Weights of a small GPT-style language model, trained from scratch on English Wikipedia.
Architecture: LayerNorm before each block, rotary positions.
Each number is 500 + 40 x the weight over its row's rms, rounded and kept within 0 to 999. Layers, rows and columns count from 0. Numbers have three digits each. The size before them is the row's rms in percent of the matrix's.

# q: layer 6 attention query, 192x96, rms 0.104, rows 0-31, columns 0-95
# k: layer 6 attention key, 192x96, rms 0.107, rows 0-31, columns 0-95
q0 076:531535467488523534508497503467501494468436497501541506525450483486516564537484487459468509489501420477543508480410546539486532559539519503604567580525521468498520514490541549459521452533525470470519543471493532458481497544546572512406531467531417483471535615554515457527478501464531445452
k0 076:403434497514455403530496462492496494476460520501500526484569434493542571574495499511461527473489478555518568512520490479545453475525515529421584477493561512510516434576522471577524434474437475521526430456508513481530507515570495462460499524506513531454539536470452537499460510527476556535
q1 100:587564500515538578475481470566492449451452527498495505498475593478489463442526570478552470487544462420524445476464547486496524591500534482493485433532536445541527553480509525523519471526468502481480539504441506462526521413440558454508527470545430445490435542507529512483454522523486493508
k1 114:430410549562521519511523441488433568468508553514497494507528495523497494444512469588476501412502526476531458481490463509487533460546423473481504483470514584496506533527490497450444558482478507502531459452543478511488502569533555583565426490559527528472526517493456510591456518512449529506
q2 138:558566560417562491528398438553508514501548507478551506514459467489521515549470607507475483512581520524484504544530496512533505459539492499497455437398493523494481536486534523522508504538528433471468471460451557493445547509496457498504524483389544458466452455464499534539512495502522533506
k2 119:466610605423580477521478473530500529501532495488475508467529508518505472514496527488529479453573487534511518532481511430542485430500566502406486472433476442488499558534524466587488465545528518482487501500489564502453490451499501521539473461413522513426472509468518487560549520496479468567
q3 084:460444562552459476440512545560550531498547501507462524501432470472528472421477563507464573444474466541574522420493503551522519542448506550393489475536450423477466504513478524496500494519461519511501488447518572511502489514486433560471490520545479512514524484494442491561545515542486485584
k3 083:454551537511484520435399526587501535472523469521542525510476461518505502433549485497509508565484529482506514455455571456576502602517446472468461473569441465503471448485556493485526463545534570463547502513442489514499529485492561518515510556540527487481474529529482454466492455596546506549
q4 071:488495454556575527500532534491509518476435514492539536511488521492500479545483481485510530474518535457452573463510543558500503522528581383552500477579436577487520495543501445504526414534463461462455513471502419517511504480507502465506523476575549432459473473485539540475417551493482481430
k4 058:455495551456450483519484480506489564524448570487481522552516538525481472483501475407480530497490535453587460448480429506507496519497425490508535499620487523519569499540416458575478535494540523539523480506529473417499535496467585514463505487442573546506533525430507473517485548493500488480
q5 085:514487528540434534385563513488483478433506540439449576501511524460533434423534534480504534557401519521516552499483533527478465509475558426546509424601528501511425547483474493492494516489457499459533543519542480495496476562512481488493461460536452472506553502477563528497490484525500484540
k5 110:490444444524501497520488466502472453532495541479472451506510510560501516508468500576529594553455491503436481512514532488501512563484437552540498510536543500465524547443500543454489487439546461562457455566513414387506583481463538462470487566485508537551520510521517434462440462458476519475
q6 100:503485534420549487520442514552537468514519478484565556496462450471494495541497586423507492514456487522456420534583476488511467428465416476477456464495521498521486496549469511526503518524579480497457416470544551583479504491516449530500470540498512446507474484424548464501567529580477490511
k6 111:473452381551410576416539567457504480503491519554505540532483451506524537486516490522481595510459509446482534487516529540449491567538458475518455508513489523456504472475532512471520542475492500562482534500504479463554527524560539507465475521551471492546537488525511440475450535471476541381
q7 104:434491594457484435561530491507556555506557497406498516500454562552516483503435459527499467546549492504545422564532407472471476482459464516581582496518506538547490483531412533486496545535509506511502521445508485472457512533475514516499525546505565501455513513504487552444521504444510458471
k7 104:506525560510499570522536498496469527519532560498418520503462579534464570488452499474493448508521416561571469507549489404478503483474537463533525515424484504534435517424431560522505395480519475504513504447483486502496469551492502493477563544536494503400507504520521498511471526446448523506
q8 091:478524477538474488522456571453556505511524469501511453519530447493487514471480486563548536503434509539510495503501570551484387471446465557519511447582568519439550475489439524515533444420508539546468517587499439523468538558477464488510484454432483460510538513482536484437556495513499476550
k8 088:579508496478458487480473540481488510484491529456453452508556470494452498484493495424508480510475429547432542446555450488523482516593458540505501462546493529479482611630487541463527498471494526561479514498474448493488526496465412510481554501499569466587438486481477491493469457509545492516
q9 095:482453498490471450548503468467575563516535532532443520482461487573475549534533493497571511448530538478478471543552534577456470500485544465553539575463504569506505510508438467461507525449518518502505420433577497437484548492499536567530517437471563488462472478497523518523470547424464446478
k9 095:454504489456547468552535433494513428493492506522469502484490451570443601479519532486553511496516444607496451448453465499486550472428507397515524551447523508438530526522491535505540519547449537519489518500505463539532456525482566473559505472492519416528458513490559523472477511532577516490
q10 105:558535466479476493475419450477583518518566503470489613487456468524560502425530489490446511497495483450471581490465527492474543519525562526494416408497518451462489551426499498491483469480488560565534516555524419489539491548537517524493446519493503469503473482557531481494459521555504451524
k10 090:460546490534519448545527471493543499466600529479498555449502492501511418480503522510477557509432443521380566566493526545447463505407493508460528474504493509439495580447462477476490519547471575488462477506456507511454513516472581476539477491528527503510485519524452442511496500563444524545
q11 095:476483427508472488458549514504478481509510540455489499494505529513521567474491447534483532541530488451535544507460532494473505508424501479532480558508482523455479543532451544463565539503457518506408492513566433447576597459497553392465534489542490510532526531522534497589495569450524574483
k11 105:514449447511533448472548494459504537479513532485502480571474436483499510510480449486489475498540538504486558490462475460514482513505462435484518527466518492460498460488501416409539565572490494455452497580492429511568496536540513447501548546558455511553566497547519511549511434548574556411
q12 087:563474440487511526477509416536465449499436507507516568496426551566541481430433487429514510510530558413464506466568448570531518548514544483557510584490420529518537499476521475490526536513512488455523463521526476476466523486491547476512490537520537530474489476585560478435474492447482468480
k12 085:515501445520540394561543386469531477501545530536506528548465474537552493423485482542505502466532506575472499505453467471413519497429545459554516524492497525498553462487555493492489565489569469457537514508483473481485454504571521513508479433532462461471571515487562512495506455475427535462
q13 085:405508512476546522551533490447529533539504508482512519578534507473469546520445499507559493489375495505423473517542529486473493486502499494512513490438459504517537504470413488529514481636541482562481467500532498557540428552488489515528452533492537498529472522456393493473483490484428494486
k13 084:455506542485520598502507471531463441511443494511483544544510524507432496468476454535515469501460503512407490520531500502481458530461542465492565418462451534522493469555482518468408529535470587494533551549505491527492540496470450578510513451533508545544487509494423420469467563419475538500
q14 107:465500538475542467538528548543502472402470509550462441493545539475447497538479467545521416463439485547486456561578490463480436463482519423466578486454533516500511509557411512521481467511453512524492552528515500536498460452500484500578562495546532501556456489415539517499483494546448509497
k14 087:571525488480450532494515499556503509485451536581547444523575484452455543516536498581440520509436568421542460514550491493460477490441551559533461516527481500568486480532457526410514449527431486536469504469532474485469472421461436543508536495481527478547533509526481540475444506491503439492
q15 101:465417457480447364472517520467519513567489538518475532460451546590478543494475464545442444508505505477544405542530539544488549584462561468480493547457478514462472475579460455465524544489532501481451475504517490461512512502520557456559526521519555513515531543525539493480486515477530488479
k15 104:482434450498545487425554477486522472495460520513466558530457418515550525488515491568473497511525430595532461482487508471464463565464464426496577512476515555506494497457527536444552534566459479507551460459520493528519487545570498438476484550506493471476535542505525463556510457496572483406
q16 101:528515492481519480469540464480466504497485494503487537504460530559551500564482521517468519494550447520545596456512467436531531476500461458555429489572522498515486540507522502525483540512438508537594547477514503442540522522524504459403542559508531540596510455434444446502431476462488417455
k16 102:424483526533509483459512503496494562498541512515529472490510547555472527548462468439433475486484506490535457571513464518474543424464413435491476438467487484556505496470471486572489516540537513464508515441487532600537511556530543520612545492604489491432507485518451467538536519523465478499
q17 080:526551515460468480434437518459557517565532477445507487520482467509462473545552389494451518470454512503497471566507487553455526450510476574538564506507550506502488493434511497556536482573511513534537612510444423517531481468443518503490499512483486440452521467529579481460510491500441539458
k17 077:519492538497475505498498512425479535482565527455493475495489509406508461562526498469470527482450538594551545458495442546493501461459474546448499568497531545460493555504470507557506446477414511544555560501544501492479446548473489593452505509420579514511540535516505527548448486496418508507
q18 094:617522442461490512495450518499523452460449507528537520471537533498541502500475515507473497514520468513442521417545433489557454433510510472469463530559472462560479482468505598545477595526441492479520554446487484465478480464473522516438506550463511513562532427461582540485504474541456478486
k18 082:501519487535487525494497477500554570465524562530536479519496503456430537544530504486431501523473536423485513484518478610441456561486499584539451452465485468525524544497469477555549536519526468521527631475467452488466442510475475486507473453519459431462531558466532522457504437495486439471
q19 099:601440487534487509518499409467528499549523466439539498504530447490537436507484461400490549446413436460536602594511475546467540451468486457510527448528518512494480555493491499525541452489503505523485546467456462523502500576529551452501525555480498474520520484493491490534500531458470560512
k19 093:521528484492578508565553508467440479560568484501503440485512413462525396536522521534519519439493490495515518502452504492512540456462477463499447483467481487468465498493511443518496482479508540566491565513444529521499449535528513501500609518547503525531521530522463502404535567561451596541
q20 090:599468481490512540490416546468511456469514497565501488508528542493480468464485479476477492443483545537496600559516425502548442549484491526458507493554504567485507493525428526563499462480392462507544472463494481454512495448432522402495483496471519490537585504435467532489522473474515539481
k20 089:515561495494406490594490443478441570560490532519531438451527475436466469516557467540444486465530508467529492565490469532549532546505500545557463487534499453494493512529550559562509464463450532543459495521500438563528433456500570486473495546548508467480485530515450470405530502480505469510
q21 089:426403454518560540527510558491484483529511453558431500516541548436476530512545481483491455491540501553438450573447530537557494512465515487429515485405532566497507491538532529530521456482466482489541429448523433456496466480565539465542528461539512523530546524457479504497486500539540535439
k21 094:505455429504571523555528513517498512505444587571540546473488472437523452529548515525481455480473523490501401530452591522531493499544522512474522523441476500501532461501561521481528517505494519465436488512503464502537487440495555472494474491450528462549464471483440541387546495531549522396
q22 096:534497503506562524547394556545523508507484443486524491535462492555466530456522517542465494526515503432568408499478477483534442569522587514496438494454568499491561553470475534545465507497543568508489482587539444468483494483469485516500425452491490538499456467534552464509521483527514426449
k22 091:514437490537478509550537546538470490515559545476443497504551555521511511498506460504481538483482525483465533478507495528503464602483566541460510602562462551474568529467543507454562542533510523457511470487530504491489440518448467488442435507544572466476494545467464442546471471494491402410
q23 087:513586434498494551541424480498523482494486532526574504487529439536491413528444577465441487454474571453451528475478570511476421548480528500533445486553544422475503410541485527512474450475472535516526512526554496509494537515434492453496495552486506453521503506487530496466539424511515528557
k23 089:495581475531499490534467513478478509498462508500561529510524539554472407575520561467521507442516502533388535421608499527441504513509570495512508426474518491509478484572488496542530500459515548521508487424521498486414546411452497507503535484484516492524449465494459436524471477455492527520
q24 089:450529509513562422447483522562561487435468502523463527528496441446382535476520456500545540465435441436540526531502493542552525455499446480444398478527493520454541492587503508491483471440492569527478513514520503503434491518489483539521494528559573519545505501518512503493473563536492516529
k24 087:522556463423558448474433435601525543511511486482453509496536432447492554519525516509511522491459563498511518426520475505552469457518453529548453515505433504470472531493557484417467539453497490442515481468443549525488528491528524459504542543529535489472567462548491483491431562587520491458
q25 098:469501451462507504497471483411465509534505507481448456593478532578497530483467559568497486460399518468502563532477530458455474475455550519555502469504579547515501495447439500488463498476531514614520521528549460525556491503467493527507415520495528500556489465560466442520495501453461456460
k25 097:420491514485493473534555529492455488393513528490506479530505534521462542436435463537534494493447484564405533511533446530511557528494491505495469455469506550483477490519495520438455560553420509554484502462487573547523497504490495540561474490502609529553490517583441463525484521442469465474
q26 086:597523481533443503517421535482491481518502531506531524482530565520459510445509482458461496520432516491448491507491503479515543468532467575488418486557484440518475453541509495487567456543480449448505559466480569511588432435429484471528500549452515492508557582514500490449537531536510545559
k26 076:536486505545469575459425497514509513453449482470502533443459484403505509523521513593425522522486579470449568479555472520490465551506459545507557470537572504515485498531521538559498460480498482544525536452548539497531438484508473482415487517454462464503498486506484455505571566424476515558
q27 079:414519475512487497515537458501495488519510579533476486550482491458477454572452552464554509507547543516406555446513486575508499517552527422543514574545471567516520446491472518430537461463494486501491433425478534529496533511512559508459559523531555543498569481433458505488448508478546498472
k27 080:466492493453560484571447482467508452546441570512550487521427519517391511499523551468548482485503489548489432482473468493503546455558475404585493453473522532534513492520469511531473441480498484472513482496471465533484538513558575524549473483564442508463475474443519505502469537521588572508
q28 095:527594465533581512493538562556491568445509423463537554440429498469479543473485508484443423475531540496496534406512517469508458504524506492511579484494536449522472475549497562570507462518483476520479442516501555499417493474536464553541514448577490486437495517527514450505505492482462519496
k28 100:457484506492464459547499461537561567534498493436567494472569489561511472478546512416483505527487577464455488429496502465465477398489564606452522524549480460534489489491510507472538482512604536467502481507518506480513543431492512501546536476441487499486558469555464449463485492451474539548
q29 089:442470488476543520518454510482500496474514472619458488492470533387443502530497569544551490503570544530515470445465484526490546532567498479431539551518504495468473535494573474484515542557567417503485479468490477482487488527530441484489481466522473538532520514483515515519457508556528427385
k29 079:524379518540504486446486501531497478580447496525493555443492581486494530509496516484509475496506531508496445480408572542508524522534517536443522431491497451541567495512560520478535519551528488521503464499507457530516560521538492508478383406504487511436506558485530465492479492581511458444
q30 095:483561564498504457547476524448482446465558487517452567462521480490547370424494481498523497460534469530510572505470509539476519490438466504503607490565528537521499510528478514489526505511513582493534456437520519472480467545547572503483456522470515533454581531428460478489564489457488489521
k30 106:512558563502479529491542486492539513570544481496542490454456439562435509497532529486505472495546459435441479550474433530522569492482495503520480499517525483476529582471521567564528403456512552494481438456438432497460542488529572484476547492502532534458449476543498502404486516514559506548
q31 110:524471527471522516531553563568521476418526542471479501547520579550431469454491524484501509426528472502531527448498489500511393526444499500564523492623509484507422466516495553452470537480404500476488470460602532457501484480495465511508495547527535507441554490479471503478503473490482544499
k31 094:482543488467498478455481459585520572495474496486506503521503517554409550482451521445495456457527494482547529460536467465533575575522521505602467518588570467548479439432485527457484516472498550519476506512484435442510491475502554488520564535511533419529460492562507485466516492439464542529